config.yaml
head_dim: 64
tie_embeddings: true
init_std_up: 0.0253
Each number is 128 + 24 x the weight over the matrix's rms, rounded and kept within 0 to 255. Layers, rows and columns count from 0. Numbers have three digits each.

# layer 7 MLP down, 832x3328, rms 0.0188, rows 0-213, columns 640-703
111060176131145205122142115160180114119161138155158125149139096142110096138130099077080087101132172130133181063122181091136119145091090152156126101146177114082132165127125122116141134127133131
086141138185133129123132098129137125097149129201172090126106164084105095089121117184109082115132163132115183126158122122109135092166113140144134124151106075129146131146112147154104152102147122
148106144116172138091145120136136126105121136093111128123107091154108164136126130136087108128158099107157190171118119139126138110159157148139110098099126126115098072113137122133110098127150137
160129127138149101120116118098108098153097161132127146118146142136140114098133111103138130163117115156179087118128159143143143113123108169088152130125162081149161119158108126117143091096107095
131121098161128144136118131162127140122118112124144166120149101156132096119111123163163144123132152139110080167154149095123128147120130140137108145120105106073161122130113147154144129121151123
081114115110105156154143140166123179135097140097102088131072139137138066137114113145133162095156143113120166144120132155124125181141136115126138106146105101129150157100145142098154143156111159
131127114126129167124138138125169133086150088151123111145133147126083146176117112105145146131112149115103131145136162146117137100135144145152099122131125091156094135113119124126123148089125081
166095123086141103075136132107148113118085130137134139127100120106108094140154121120113127084120093121134108086103146103127116137094143085132112113140121100085140150109126121123119112141142123
123158108113114101139106164104131120192155134105147139099099141112126116122126097132124109129116112133107124133155110118107101148109156146147115138132108079115107113112145109101160128136082143
130147129124090118131161094139110135085109118115121126126092142139111133121120120114165172113095087157112112192132111121092117091130131127134144160131114146110131125155188142141126122103123097
143135171139129141151139088086120132129167097071141139132123062076100137145153070132125102133081163129138128121129139166098130083124133151119120125125124136152078188141177125138124102138125139
103148153159143120137121165149126088103129100149135163119155108115157174134162112068111146110088134108142122151103175150117124156103092135134141144143118113138155160144134145094106105141126121
088120122151125134117111123132110131153152149114119151098119123123111123120135084115119129138089100141126132136094102088095121137102128112123124108145120140112121111110119117123138102125149124
138092110135123155106131152131134123155151131150128101088120135103115093144106130149132161116100121141130122115113142152104131138132144137132165113158161151095128169135140111145105090159136143
140093145116116162100158155132128150189113142142128121109095139089138120101116099164121121134136169113123144142117093116120097134110143145172101113116157109117120136153113098080153167184149076
137197167139097146133119136143103113133117085110105158114143144124128074135120164122120092134144111132116131132113106138176137111140127127151155148118185109132123169152097117143146096120126123
127128125124139122097076128121111147129125078144120136112165159176177086088076151149135125133127123182129135118110110112179152124133138119134088149142109201106120125120083128183123155125104137
122072112087111136115152115134133126123145144120190113122139121123131153134144128119134130137132062123122143147136120156093109064106119155128147158107187157159177141103122122116156158116090138
118130131153113110166117141164140150122135101115127107151124118085118148145133142126151095155140164125157175093125145117163173129159150102114110116116116150149136159130131145129118115182147147
163136116134139117174161096095133134114135113134116138135114128126120123130122137114125163113117144117150089161129116107100144151158088118094109120116067065151116131113112118144136125098142151
144123107116112156130138162127160094080145128160110191135165117130130102110092146089128170166108110110121142113134138084108171069141155131150149094106087112150159108114129151111153095122077123
163137152117123146112131114144138096156126102151143138135119126180100131088106117145115096118115081106138124140106148108102138140100100127142112155150119130093161123112123116152087137117163116
168122172161127137135144113119153161123128155130133105151114131122125127106098116133155113129135126144126093098124092126144130107133096110121104107079133097133097115123152141164127130096186164
150143134145151109138161122151148161150123179156106170098129152129138136098124093103167084170094121145098112121134116169135120132125111104125103124148133122115143134114098144148125116101156120
112111163116077099110139123130127137153138114121097127103119112134125086103172108117148164120130123118152085111127133087091120138129106133140138118110139123115131102124172162132154127060113118
127144157131152111143129131132104177195079137126114101095121126105155104134186154127122076144095155110156075136151099097095132139102128099137086087166133125117134102131127149168112116155131113
144103125062098136105152101088101137165107148101161145134130105119130118104115136106130087092132091118113135115135090127126106115133113140139115114120133144134130143104136145122136144150107104
146124102122117135115116110142126108133106138132152119115119115095128117149138158101142162110083138133128167108113127137156135149090122123070098123126128101084167129146118082123161155150126118
214122156115168110090099136103125115162107106148098163180110132110139111120076150104119165086108087137128174142133133154165125155131100121147148156160168145125141147141117144130141103133152115
109142135137149166109171149101083110106106121125082209133137107112131101179091138098123118110124159129151106146117126073087111161121151096144125165069144096114165164104108155128113112107106143
095136128149147066148148155164155149123116108099139115123148181070121153099142110071097128114115132152145142128133128124127108129148153093089157133161096071120089095145157095109138129146126105
160160104132152194085091134124134093101138101109115101118134134139094091148133131104127121133128076115105143111126096124109122165124116124099105127119141087104119122116102124150120096128110093
096117150140161143133083099128101126143100141177103112160121122133128131112111090151122159099071107134125123101141149092094118077112150142114169136127107146111131145151133135098120138095114118
120087136084080118145115096133073145099126109105126125139164117136122119172138154156109117158099151137112130084138143129161122152104131153125145138152126160069139135146072119134138163136122141
138138133114121087099142130099092160134114120131120137161126159152136127122146112113191117105163103120138112133116136115133076160148102157112114158166134079110157108145119142119139112093131137
126119116069120116135159115073104096152129113128133164102120159129108159122106157127171087139134149163117094117117124118119134155130127109093150142106142187079105122114117128126123141111114084
121111127128149105146135137084166138173142083123152141147182166116130143155149134129097130141040175143114082118135116136152113137108109124093140114105113081138101110149130150152093124091110110
117133118106109154144107128121136116101095117126100160109153103130120130123096133152098154150130155144137086110130165102150124118121129130133131103134120153126077123139099131134123105134145118
148112110114154140158129132113132111152124130122106100111124069177098143155124130108105145150109156158147056088111146082137111130088152153128172164147128162096160132111141150095117162100092145
091108144112101116110127127113188131101085148150133144136141134155120109127107105126168140121148092104121078100152134175110124140119144179159158135133121167163105155088133130154147145164164147
111148105113125125107169161142159164125091109085124154130167108091132127118144156095102127143189145138119121095132130166092163108146118122175138106087137092116131110101130082096117119128137120
125109142112172184100077123155138173139107118093074151158138140138094138134122126144145153131109090116135152089118152136129107132120154124116118140140114133143139137124119163141130114134111133
127126135087139156114129085177170132177140144127155135175145108103134100088098097136124113127089112165115171088121134094115154121150131094114130125187132155148107152120109112110122146184141095
160139181169107122112146096143151098147163162122103159131150143126130161146117159106158128112134068119162108097131146127119115131134152129115127110135107137137120134099097141128120110143160124
119174115128121138156139127134091130077101100124095113137122167136136162157148118143140156148148153129151110092110138145183166139133134181084097127107082132100131139115109104155136130102105151
140102105121134108172166118129115128126121140095119124155135135157116144129117119174082142125125114150133102110145122115121161115122155126149131117128134136125184141106134127150137161145069134
103121141130112157111124110125144122124152131136117152132105084129122129124161139124106130131144111092148148136085148126187115139135177111153118135102106120102150098148136155130143072163077097
104124142144133151135143155138121145079115088162122155172150122089119115146079157152174087132075140146129087137122134078128155090182104098106141107093165124107132128162133201122142122041125097
072178123184112120163107097125086132124166079163122126115131088143121124152121123172156083108135100125149108127153133139138078133131101146159156135094112122132108132139139151133091139133117115
117140140104104135077104134103131149147124149162114109130123106101111123137143125169136113139111103152159128134110136134143124141095095125109116144125094119118099152127150120130086111113125141
119145112121133107143116129105126180102208105140107194109131140087114109152153113126109123141127103137128093127147124112106119141138159116090116135159134161122107137107107182143092120093171133
150121097170148133142130127164120125110094122145121112074141140123128148132170160116172123135113102130157112113167138132141114090142107115130083136144154104169133149126106123121128153155157136
101109134091151124137158097134088118094152127122127119087107087131150134147150113130123112123162165136133088150117080128095135071100151147138140120134148122100112140137109127097163160091137154
121153159122077134091103122122113155129128153149130171159123160112111092110127107109184148119147087115084148124116112119116128119093125141161130116125117118126134114142124125116126152095122107
110131100153172131101088140150114091109097153138141138147139137164152171117112125111132111131144092077165184165139129141123121086122111156139147115155101129136145118123151158107111161109147147
124165128169113106100118127146139142141091109131129123138110141120134135131105144128123123173133116179096120120137130104069145107105165102167107099133126102120143110149141106122155108180149152
104145140126119140109121129102177136066114135073103139121149144108143104135115118116123145120140082099152082151129128110170109111140108101125155136171116132137149103123115161125111113182091180
165140163136071118136127159175114145147183107148115128184128164157128142106138140106128177116113077137116156132166096125158093108156160140110111112090135106119147124107139156117141136133168143
112170165107116165107113122202125185106071174129137119163151108127111121118136133148125126139135126146124159126107151096075108122146122130113138138108121119125090126113139119142105100126117135
165142134136148125162120122109114084130109122121112135124128129117144089114093132138092099128128141137137134132135132163141112152151113098065148141106124173131066148089098151126114108148130138
099134148087113091148144175159086137105108158091122153111161125145129148113057115126132136101150107142116109148131140168114137144118123125066128120124159148143120097116095144117117092112117112
107152160130096082082128149139115143137127142096143136095103127156160150103117157100101130137117137129144176116136115121121144134124138133120129103105112154112109115124148116108108151135117142
085100099142151126091115160133131108102149150130098147137149126125099098156126148155139119116129129110147141090160122101109134136101142152092136170131121110124072130114114095144126160133157126
157130178174119135102124121107127090132108115126158146114111119141142121155161146149132103172126116160155142094157124113146155142116162116116098113185125116091106123136112131155096130137133080
110168091072184099140126157133117123124103142189076106129119141099156130121132160130155145149128134130101105155090122138128136165120139111078129101130117137121076093097164124105151167170152135
106164109113121171106126122131141147105156126112128150123176130099130137111121127097116123116110098173111149068144133177118117122145086085110117116157104147136103160122158135136110134133135116
142137106129116150123154122112110156097120107109121144111220141103154155114092132114137129097123147127107155145105151128165127138131127152131145142158158126111104112116147146147148175086133138
110123092108141140116121116130131123151118147115145122102135120121129138122130125100120125151123148160170145147123156133120164142133116117173114137107115152136130133106143121154135096125159137
171136146091159115110131147138109115135124154155147120112157077088087135083148127134143107134131118091157137097127148087160101167098143141097106127136140155115171164133129121152138120116125105
114101126185119144146174143146156128146137139096155119129132151098108131137144130116161132118164111107135142142153066103098127108144141103128153146154164128127129128154113158143113119128111113
084142119143135157113105115129107154138144132130130148108115125132141150108150125130155103089131134154127111120107139100170149116145107117115119105125168113123099130135135125166146147126109092
117103123174121108128119088140092120143124110142121196139113139129170118112128092136142139116158174107084180141096131123162125113106157150136166111133127115114074149159149141126128143134155109
106143093065137135168095138123098137087116125126094133140110155112131110125145127167127102097134106129139131116151161102129133177114162143096131131143126108101139168128117113125131157116083105
128179102132137157134135149114123096077094150055142115121123072152140147118127123136098080123136186116063124119137114129111140147162133133115127130097087093136120130102117143110099123144108121
145156087145122122102121095098103160133152106089156122091140159134149105112145147096176139142115103129109094147134106134128156156127114148083147107088089103138127151119142129151138106126113097
126148113117138165139126150146145136136128139134115121150160155152144111136143128111180160146108118105090090108136118143123135102128124097126169109140121129124165126156152124099165143121092118
204144147078074117113123114096153121136139125132149098161149150096149119136123129118130190139121133114111123094126143080126088164127117122097168140112107133138155109132148116086145162125167145
122126160099163116090120109087147142135168107164146071138131129143124165148125131168127102109125123107134108121121125150108155106161149144069117114098121120129094130121140102142113113124127140
119137151151102192095127129120134100124127139135148111130093077096116132138151148162141105159141112139104143135127131110114112116110173128155101113159152117134121127100072122136151158164135149
100139096120144158117108161162139072102091111097117091093119118088083132143131163103105131142107167125122129119096106141174117152132139126158143174093111132086141138143118095104127130139156100
154124139099110128092147113135155138158134099107129125128130097113132079111096168131146143121096126135139147143123097098159128143102105167122070131128163145130105116129157118133120123113171122
144131120110090129104117130158126118134156149096127123155153122119139142127162112106118134103148134146124111098123141111156140151103138154145161101162110127154112132115088152062151112113153144
086114137101112106107166131100130174146062153123132080112122143135105136140166129090134136149107077164105114125144145187124119128144110141146092112095070108104147139127155078129124115109141099
142122134094153132117167122134167153092094129104099158128145153110103148116125135114125108131102151144119127146108157134140119099165083125108152125164162117141128101122079113141140117106137119
095120142130149157139132136166086117137119150128106122138139095125113117129141130145138129155120071130130052111130120116118084136138109165183125146119190122104151111139131104125101118134172083
103147147201140116118134118114161113119120139149115131128105135125121127112092088154140144132154111117105160133130100125087101165151102167128089091144096124102131157133141126118123110116130090
143156163137138166132097159131141115130154117081139157115177126100118133152121124098108116138159169135122170143162143135106105087134148144150140109138112177089100116111129130128149143137153094
129151135087137141120106160158133127135147123102119126158130094102132142097115160168177140159108136142107168147115127110116136122103122154112145134093125133116135169168143115150183145131161127
133107120150183162104106161133068153119156116146109176161112142110147133123137148089076127138138094118089133110152123145127146104152076141146117111123093127123096184153123148142143173127103072
112150161099129135103157118125157101131123118119141127134133125084124080143123101113130114120130133144146144085119132107126121120118133131122104131092154127126169139112147125104131159116146157
167153173109139165135139131118151062123149144125131084106112127162122150121130150114105117153141172150138136144130123135138178103121167128143153155091154109131134095113115127145085116128123106
121096144104079120127124086137137151148124117139139136141115139091151135114104122134104098074132163096155155147170136181172182137126116114094127130120175149124143131107125131124151117147104209
106146147123108145142143109136164149132149150119104116130121128102108136132129157132135104156124087170152065145141131106111147132157116109151107141106104140156116102150120195099105174116072174
112108133169183123113120169138130138096114113163141140155117142104123141146101101123133140137118145168157138075134110128152123108106136131128148113145124170119168096129128117147119131114175149
121116135096136096144123110137111090151142103152125123126110110142110174148138108131118119125135171106110167130060121129127163146136095123178128126129144145113125115091111131124109145183099140
135155068152114126151127125105125117115129149089125131060123133111127106126130097117128125161110133135115115170151100142186103112141140163099141123084125122129118116095132132092136124090165127
147143197140111132114138101169106104140139119117179104138086100139118133147167116141151168148138112114101131117105143090091146117130148148131128124122069126121091105139117151137121095156154105
135113134105118126090115118151106120127117114091125143078111112125136139115169127174130124132103108125115118133140112096144136105130113109104119118156181069100147133137101122165131129152104146
119129179109117178131128101107135124113091120135140161093115147153141129109146153119122163098114162136169157192115130125133140098123126153097111173125143156109117091111118107122127124092105118
103123121147153089185166130151128183118142145121112094136079123141104093092135123142092128121142148141103112123102112109125109082138119124152094113125088126131145136141111144133124134143111129
121107089102108162162122148115159150119183151102163186137111148110092118119145151111152147136132140103146147117131120182150071138161123116079117106113092094153126148134107097132120126121129126
129125114119118159115129134147141130097116121123109073123121083139118142163094125088154115138133116136116112120123124146065128138134127128142159144148137118152114191124132127116119109142172100
122112134159102129141124134125110122148158148115121135124099098157165144167131125112156127128143147139102085174128143098123124142147096115126106133093129080135135144114150106134117145130138114
184106138154199129156149116118097128128146106122148109151151093107148109100077114158153090110121129138071120137110118155139113096112152118153105158105136170111111131148153122094096090133148138
103095109107165126141104202152118129150124147130098097136178122158128157123081081103163154112175155183136074140067146095134127122120097138135139101093130132113145134140131147071112149125138151
079111128124121136193174107066136131102077109092143122131142134104153104135116110143142105116140125115115123146174139120110115142103128143141142123164146122145132118123123134109138112138111169
149134142121173127109128119114083088134119134157093148165101137116113122111130075092126120132146154144115113138136137117103136138082118121116148112133137130131141115187115131169137133115162125
159140114099134118094102129139134130176080176146158167108087122146128122106159113147139121134121119155095131108133117135119128138161135148091099133127123108131141134147121138090118133124128141
113077142107132107148091113115119131131149131159104114124144136146142093099117187130113085119116086105120137129098116145149117146127123115096163161087156131111144131163119108134127151155115110
148153109085117159146150104127161125090153159129150142157092113108149132137158113139121149125100117147103167138131104092115137117092118163149171131150094132141123112143085143112135108128133107
134118117177107134117080099147136145182124093139122127097117120132132125145140101115124097114128129093155143076130127119107116122079116103143153095162133198107154113114155091121164117141101112
118109121133129135119099132144132151128086144132125133182155120100140141103110117130154143131157127101110113127113128126129128065135106130174102098111088131123154118117142135126139136068156138
130121103161134084130110158150142124171136119094149161157146137128125130113145127136128115128093133166145145108151143087144085134130115153172121124178158120154143116135170158128129130141100172
106103145108164120105179134149085117104118187138111142113130099139121112114148103087180159142141140140112133100160155125147103192100179123122115127144124184118148109089165133126120117130140118
092147114059120085117131091141108113143129131129139138126131164141123153119099137098134156146127127111138140123111119149108100140118129090155141109167134099101132125141136133129116133160145138
136114141196117114124127152100125094151109137141136118125133111164154148131130118137125119170168113112097138135115124087101120087145103140066170088115111134115090108166095094159133095116158149
091103115152131188106106125131105096146118133125117105049151119139134103128103078134094117137087131141114135123135134132160151128087165142142151132100098135138125121146122086163154130102165155
146076135093130113103141156140114103100091141161142101131108139124117115119083114127134161117122104113145122132161126112135138127098139098131127103126127171150125116151149132143120139136149144
090099148083156150105087123094134099120123129140111123135099150119120143135104137117122123156098118119153151146106133122107105152125179110165121143111168223138115139093126136143120083104126107
085117140138131137083172142110118093108125117130139121145121111135135157095115137109109094122120115091142102079148137141124140182116122148118132101179083130146144115121152091151109159074130148
150115130185101133138110125119120134122117131106104135133130158146123128172118116168092133082128132118111190110147093135124183135124109166107134122104142145166149146122142125116095110114144180
195137112104096107117140086110106118106122098154155158153154141070145116133094105114106143081123143143166123143122126086166129144154115124127124083130109155162108120149122130104145139132149119
165138136169142127109134125119091145134103129153135113116149131124118116124150133129139084117114142085132122138119135132131103080111102153130103115097149107098104117105152107153129127112182132
109122163114117133129110149136164153135143150090114117156146111095114140112134158166162167136067101119123131118101135126130185127141085142168095152106109073120140108150148158133108129102128157
194143101149125073098145130165162151149109117127138130120114162125148157140133140167172137121107116157134114139128117138191114145126157123161161146140108136137154120105141091115144127116118110
144102110116098119166088123125095133105135133144167187175118131134135129064117111126147159061124094122120155087169129128111151171123118136126104130115152094131126132125139142121124134135167122
127119112154114115153056124130114114125096151104126146111143141117140125143138141152106118108105099095125130109100174103159147128109113114130178144100123126100126151135160108147126143113097149
126125111069199129101107111112136099137119170119132139129167136157138143135092137156136155139162131104125149140126108165113102131131110124119165099163175152135161145092174124116141141150138072
110118075119124118134116117107151129120162126094144116090137117112141137091111107110157118106136182170134135115126150086133098131115099146144120165154168164114117113124184134130110115117131151
152143130093151149153149093108127130173106141167145176144112139136127142125104142107113131110140165118162138137158110061114171135152104135071125153180141127158112123133125101114137096133161113
162112115135106108150149130093138166163095155143112129164113170110104078139119169117107136120101189116139078134116102118161084144085120107172096142142115108104101137161136114152152121170090139
173121125097110151104105137167131134092113085126106106093127167132117108131111143124140120129120104156165075121122129133103142168158062133129124103103156109146124177117154131135114164129089162
127127180089144116136132110107129150140167137092129159157147112110140146081119086088173183152097123128120115091116087113107159098144123141095113162053112126101147117138132154123126148139141117
059116098161128140125148121132120139122167092119152094179093068127127113155124128117084141124146095119146133185113095150147123181125145130121158120145109192160103145111145173159136157088156110
130116136135133117102100129099102132165135107112139130168132089164127165130114131102122078125114121161125138141136132081096171166134136165155101129133122132112143159129081140115099144127117050
168099154149116108116146126116130130117142082079132120102113104074119116166129163137119152148129162114111107179131100123127155100092122131132131128116105137085149130118082092150120128175099118
179126151142155126160127133114103144098128101113132107175131115087146132106159145125188156106156185145129105155108160132091129110118123144133126158117125127133132092147140087106125114177123115
117143130145174091117110123146171090166157122135118147151145150129117123143141133156153119136104116161150143057156138127158116149118131123154112096140107139148102182131105106182125120098141136
145127120119101111126124111118116138164158103104131141152104119110164144156131161091127103123116151077166105140153119118116108114136153104110143142102145096142118088154152111093084141125139084
099146151150131078125104182106101112148156125125117131130106134185122127081140128124146127149128146128123143107133116118166152067112165156100162116111096156088179136139138134070100130111109107
131125125147105118098153143065087114105126165136138129124150144133119120111095108129103170134100164113114103125092116126109122102115127133173071125117088130120118126171113124171091133160124134
180128108090118171141097096083120158139135148100136131164118113141110120116145159133122144115158151152123147145148119118100130114089166155106115122087152073108150157143132096113154068138165121
102162114150122140136095126118077125127136134153121150114164142123132083124100132125106165123112152092119077140139111144129151139123115138183095103148120162127171134172099099148117145112121122
118128150129139162096139098081150093128099099069133177145139101153082170129119122139134136131133142107112127123162134106185145147087099158162132126090114110092084092109114119089118137158116085
122138089152134135130114130151076084176126095151142132140123103118145137096162140099121154111148112125136136133108129139123080111177104150139149116135094148128103170158176096109130156121104155
125128113137164150101106130165122145169098125139121188106141086115139122155133086145083140119171139110135133080126126118088086168132100177109171136111151126137134130159080117147101130125151083
168170110124167112147125085122126094191118131132128098152139148169101128134152119123143096099126101128158102141168131135161150132108103151138166112136139107114133146158115105145135133128140120
169103131129123099150122131131166148163189118124140124175131161136142087119085167140139133124145110137100134145098156153124145127134113158074136158112154113089097192146158098152122161169139126
171146126152107137074083144123117128111087108111094150139154110141124151121135151114171164101135145168119188094118168095093109102142146121093130119144125128166107118109126125088103091127179092
139090122161154149150130161092128167134129112121103140106155182124140135118136139061108133127124129128164128093098127146124118117140099136083131103191129131099116110133132163146148149187101103
147165143136115127181155129116145160121105185123129110127151102111144163095105102177136120112154107097121097120152136122053134126152156116155123163111083142148137157144114090138149133127147134
133147150103140137143143102140133083156144138125157151127141093114158104078169105141092115127133172121144155130137124145140189108112121100103163116108138129138115120137132098146155130132127114
136092151110132108138151168104169131124073144128142125141110127105121137126127146166159150121159116116128100158118127133096131183133146118093134117114159153102162137127100117127113127100103148
036115127094125114180147107093115097083107136138125123129136111104121193190155174120106113115162154072148086125147133118128139124156129136149118136183123071129095114136154118096123092142090116
146152120135083141121102118111161130141087135126107118122128188167126135117103133078142104134137150147154142142181146118128163142140097144106126108130122079124147092117101120108129130103154168
148120139130133149097104121160148103142117116081135068155142090129113133099114114150123095096104184107112138095138118124180108111133121121181156128094148077131121133149139131128122102152107080
079179113159097113099216099081155120125163061134096087143122063116101106095154166091133130142126132153127129114142093145127135138094115079126129116138095125123132150102151125116145138142145166
154122143145143127115141129140075113138101154131097117116116105114138105145099154153142156132134154137117145134101130111149153153137189133099107141195132119162138099125125075144108142103102133
143149120163141109125107096124105109109106131152135122132133100048133185158109124057155195137099136193109109123132114120097116122129119150150114116130118077113137157143155133112125166122101150
132133156141092126130145062125116103158120128114111131107164121158132093154070155122146150135109118114153121153073103146136140098183157137120096151086106108109159157121137136161169112122171172
082130102104092150163136160146143150090105110145152153100091125136136142178124129121119058128123163096135098134151154167114120102102100085124141121145165084092150116140100064082111155100114127
116165107042130149119157095098139121065124159147115107125146142139114086098127108120129152176161097125096122126136119129109129066133139147095114102109084116146115191141090160093130123153145147
104140120115145091120086166146150133133187098072137073141131151101145138151131141125097139120078152137151114149110159097125156122158148095084125110125108126120146118109115128154186121123149097
083124146116139124172129125146148164152109150126123126145154122121164137145146131133155104156127127148137104121092139092093139175163109096092113118182139101083141130141133147120099132104127155
156103115145108107147163138143085133172106125108123129130133118123144134125177166102129155159112139114130094109122112143138115140138148169109108110151109113132137114123150159099106078159130109
110132129084133154096127096138147064082157087177125094140118154137109076145108122128139109144122106136132136153092101144140108148156127121136115152125159108116128124153138126131123127154132097
107139155116112146133124143073144171117097162121115094094085155094106113123136120160116082119136146133152143163100091138126118157134121100152148115145102149126099126123134111125173188138111125
126128125085172132142115122153141147164116134154118126134097115142142147150152135124096103125143101147148138089082119108101172131101113155123179134188117135118093124132148104160127133131117129
101104152153118134129110142148100093156123112162144101130120163123110145139079136094093119126129125116100136136157076107176137147103123122121119147144144108092174104111084088115138167134116147
117114085020135125160139062146169142137143135120180191112145120099086129129135121084113144117124146094137125147161209120120127096097117065125161171115090108111115208153189209075145101115118158
164153112102131133117076150155177121120113131181125083107129107143128113152103124146081072169120150187117106111131102148140082131090120153144143090133155177142102149145098123157153149158148092
135127114107125090143128127149164074147174086140155118113129143170083133149141147121149141141125140150130139133091126116207198142137106126193111171197152153133130136111119139136139147144103065
107132137104080133091146138162130117140116111114127124107132145117131132137117118112112100105095081103106122139100095154155092128136114123180123092126178085119140176130103123141135113159124107
184144128113095115125133094096149141091144151080150113137154100125105135124120157158106146132135113134138110115120106107102098102115142105136120142113138123125124112133139098175136145129101158
091134089115150128122137125117120180155155122134134136152156133167152147158108161098126100144114145122126139095108102063108115177120130137098149123145109104171087174144093117115107138173123137
115125120112119083126145092110128098101116154111139184076121175052133143121130151082162086101152127139122145088129150169169113175139141133097116136130126124163152142144116132129114169139091126
112142161120107126099137137164158095090092132119126130102112118120098136153157140104145120136161111111148117118140180142123096083150107144110128097162149148120106140121190111112144137107117139
128093108121150151113138157126135103139150113142147129120131138178147134125141183133167110124173155151095111122143127144126093127143135139099128125109090117115125156081140092096135157151083155
113160128156123115129106151152149113120126131178134138086183130130144163131123123130146100127121115117155106124105150143110151161134165167147153110111136132116110129157094109092149122116108104
141128144112093145123123123134107155115104134136123148140155166150129121132151163139106174155118120115151149154105148178127149122148157117113109107138125146152106128184137123132118170065102119
164129152087135152104111108103129120143135120169124124116134112131120141179096118114089105127127125172125084150130107130143116135126110116089115101105143104159138189127104133106140138131136115
082132081127140143138084149141110121115122138124057100179151109093129129103140103147130146138171164185115151083115148121154135147151150082118170150156125112092112164128116164109080128126122112
109119099153084178103128066183151112155134141156161140152125074149112132105111095123162155100088135051156126119135150124126141104098101097162129159116136064146121104107100146122122122161129127
150104142140094157140141121168164114145145109086140140109111113131135089116146137131132115150152119090134141090163129102161087135088097105095112140102086162129126122103151135095162095127152178
131108142172165076097133096157121163114105124131126118100148129125119123108142147145115115110131160127107119111157138115128091160133149135102168110104113099163118118124114156143115145159105103
128133107118112111124108128116127144174139144095148088144156116152094110094155081101123133108083142201121142162149132131133190109139115105132109168132102110130107117143146132137172102153112131
124172139118109157108130159178101168113139144139118156138124154111128110129143121129146093138126138130152112141150116136130173154085104153160127079102176149130127105127123149135080147151086142
150151148100127168152109079130094129098137128153147135090101156133106106126159123158124096111112130143125100125121104095163148080111113115080143094087125086159131117133118115100109133140091135
136116132117135138123141096160139133148149112129112131092116138131143133139129116096126142150130115117135132124138121095123086108146147145116131126114118162106169115116118131110128123164147083
142133104179088125135094119119143097127134145176122121123099097108117102139130167168127118164097141146135099165141147181106130084128115102094099140106136148126127125149158163124097125126138125
111154147148114130085110117118105184122135125136184145178122062146124115144094139093184083095129102116128114103083159202145137163141128108115135109136133102132111141116144132126120081129103089
109143160134122086110115116130142178126172142136094167099122108103124168170104114113142134135124115117091103121165127096127150084099154118107129114185085103143131126107108113136091161163116160
099097131125149112142121150156154114131136128170136146113172150139128111134137120143114125149122109133131140133117142122115124116098124113128139134130135124129139138113137144134130148135121125
112105180085128124148118111094150118081146109134155091087106139164114049118156131089077139117120144167137128113126126149103099085129156140163088138108124105105169104095134139097143143146121143
145115138116110136124148115082168132119130128153113150088107136127105118093099153121147119165152118142142129132196162116122145156128129087161103119146134127156096110150167155118117161076133134
128144108062186125143152159157206141144105114122103141125142160155091136120160086122109118155157130156141093130168135128117165084152151145164141102171129073101107115102134127116165113139137141
125144105143093136097137101115082108115145152151139091114096097121112113107123148133121085137115156162129166161127112079128154133147129166158148127107099184127128123091110098164146079109073150
160149153124134113101107133136098131129143138095120103160138096167147107083119125100148137112131137117080154190124112100121165161144144120144143157110129088105089167139149151133131158089151102
104117103119096137137104099149091127167123117161114106139131128083115101104159117106126147113131116126130134100153155141103116110167159112124162131124156121134112156126129143131135102116155130
143136112127145107123157125161125147095131120099125129125091139092117116122126133073106132112136130075147174161137139139099131156128136123155102151112136096134168142126149119132119139140179097
110165087172099111114119118115096149112152123086125156153079156092149119156127103125104118123134134123122120135155113139116160122149154121077102136124164116122088104129098130130130102128146152
132142115085163139120141096112151100138142165098159091150100102137137133146171146095102123162144123156097131114160145127111163124158101162116117125111116139219169106121150089110111097131175122
149121095088152120146147097068164074140117096087156123141100150185147133171118156118118125124134136149119135107134114159123116115116135142180111131157137159111143098117134115079132134155158114
131134143128089160139118117145163121185135155117105167120114144155155119087115133128137124114096156164101140123124081107131157118141117118088127129109106155110127131133145112128153103084146158
108129128116098113089111129132092093140122109133109147104145190146106150118085123124152091119098148139116106142086110143137128201140140101091092110144109163168181117130149121127138176129127136
106146133107163101154127133160096141103115152158114096117124078143130125122147138156128117148111135112120124148144143118146130100152130150128107175164151104104131148131096117111099158143128141
172112123127130130099147085161112125126146139131134185080207147096122130108154162104110156112125147141117109091129147159115126132181103104120091129146113098136133160106141089148145138101125156
160122125186105129123120114088122074123134113160098128114159146135106126097131104119125151096137102098142117144091150069119118150124134145146123113161121118133141097143110147125088130161133121
124131125126116119158140127114108143135144145185130110148161099131147165130127098143132117139137092160127095122099129145086116166167141136122145132114131126136124112130133164148126140121128125
179127087141153142143118142112086115099102136146125136127144140107120170112146127104068131103145142100174131141113157132134114127123108079116151109089137110112098177115147148091168166119123106
122080128131132129154106175138123098093131102087078146158140124129118141152106141133134160137135093091153088157135130099180103121127108146145152141120152100139133125150140083149132137089079111
123173153141076121114140170130073127104121108119153115159105082123123073123147151109118128148125098131144111076154110118140137122125147114117163127134097090122089102066120117106150149108157173
119119144122087150102159136114134141102147102111122123104156112133128112144175104122106159123101140155119147101101143155135104108130164129123121100116088135148102123129142140092131151105133133
192138138151128154157152117083144159142129161157108098088119121150112132137142094103148110117165135108097094108116141126165120184153114157114132114085126127158072123145166149129145109124149090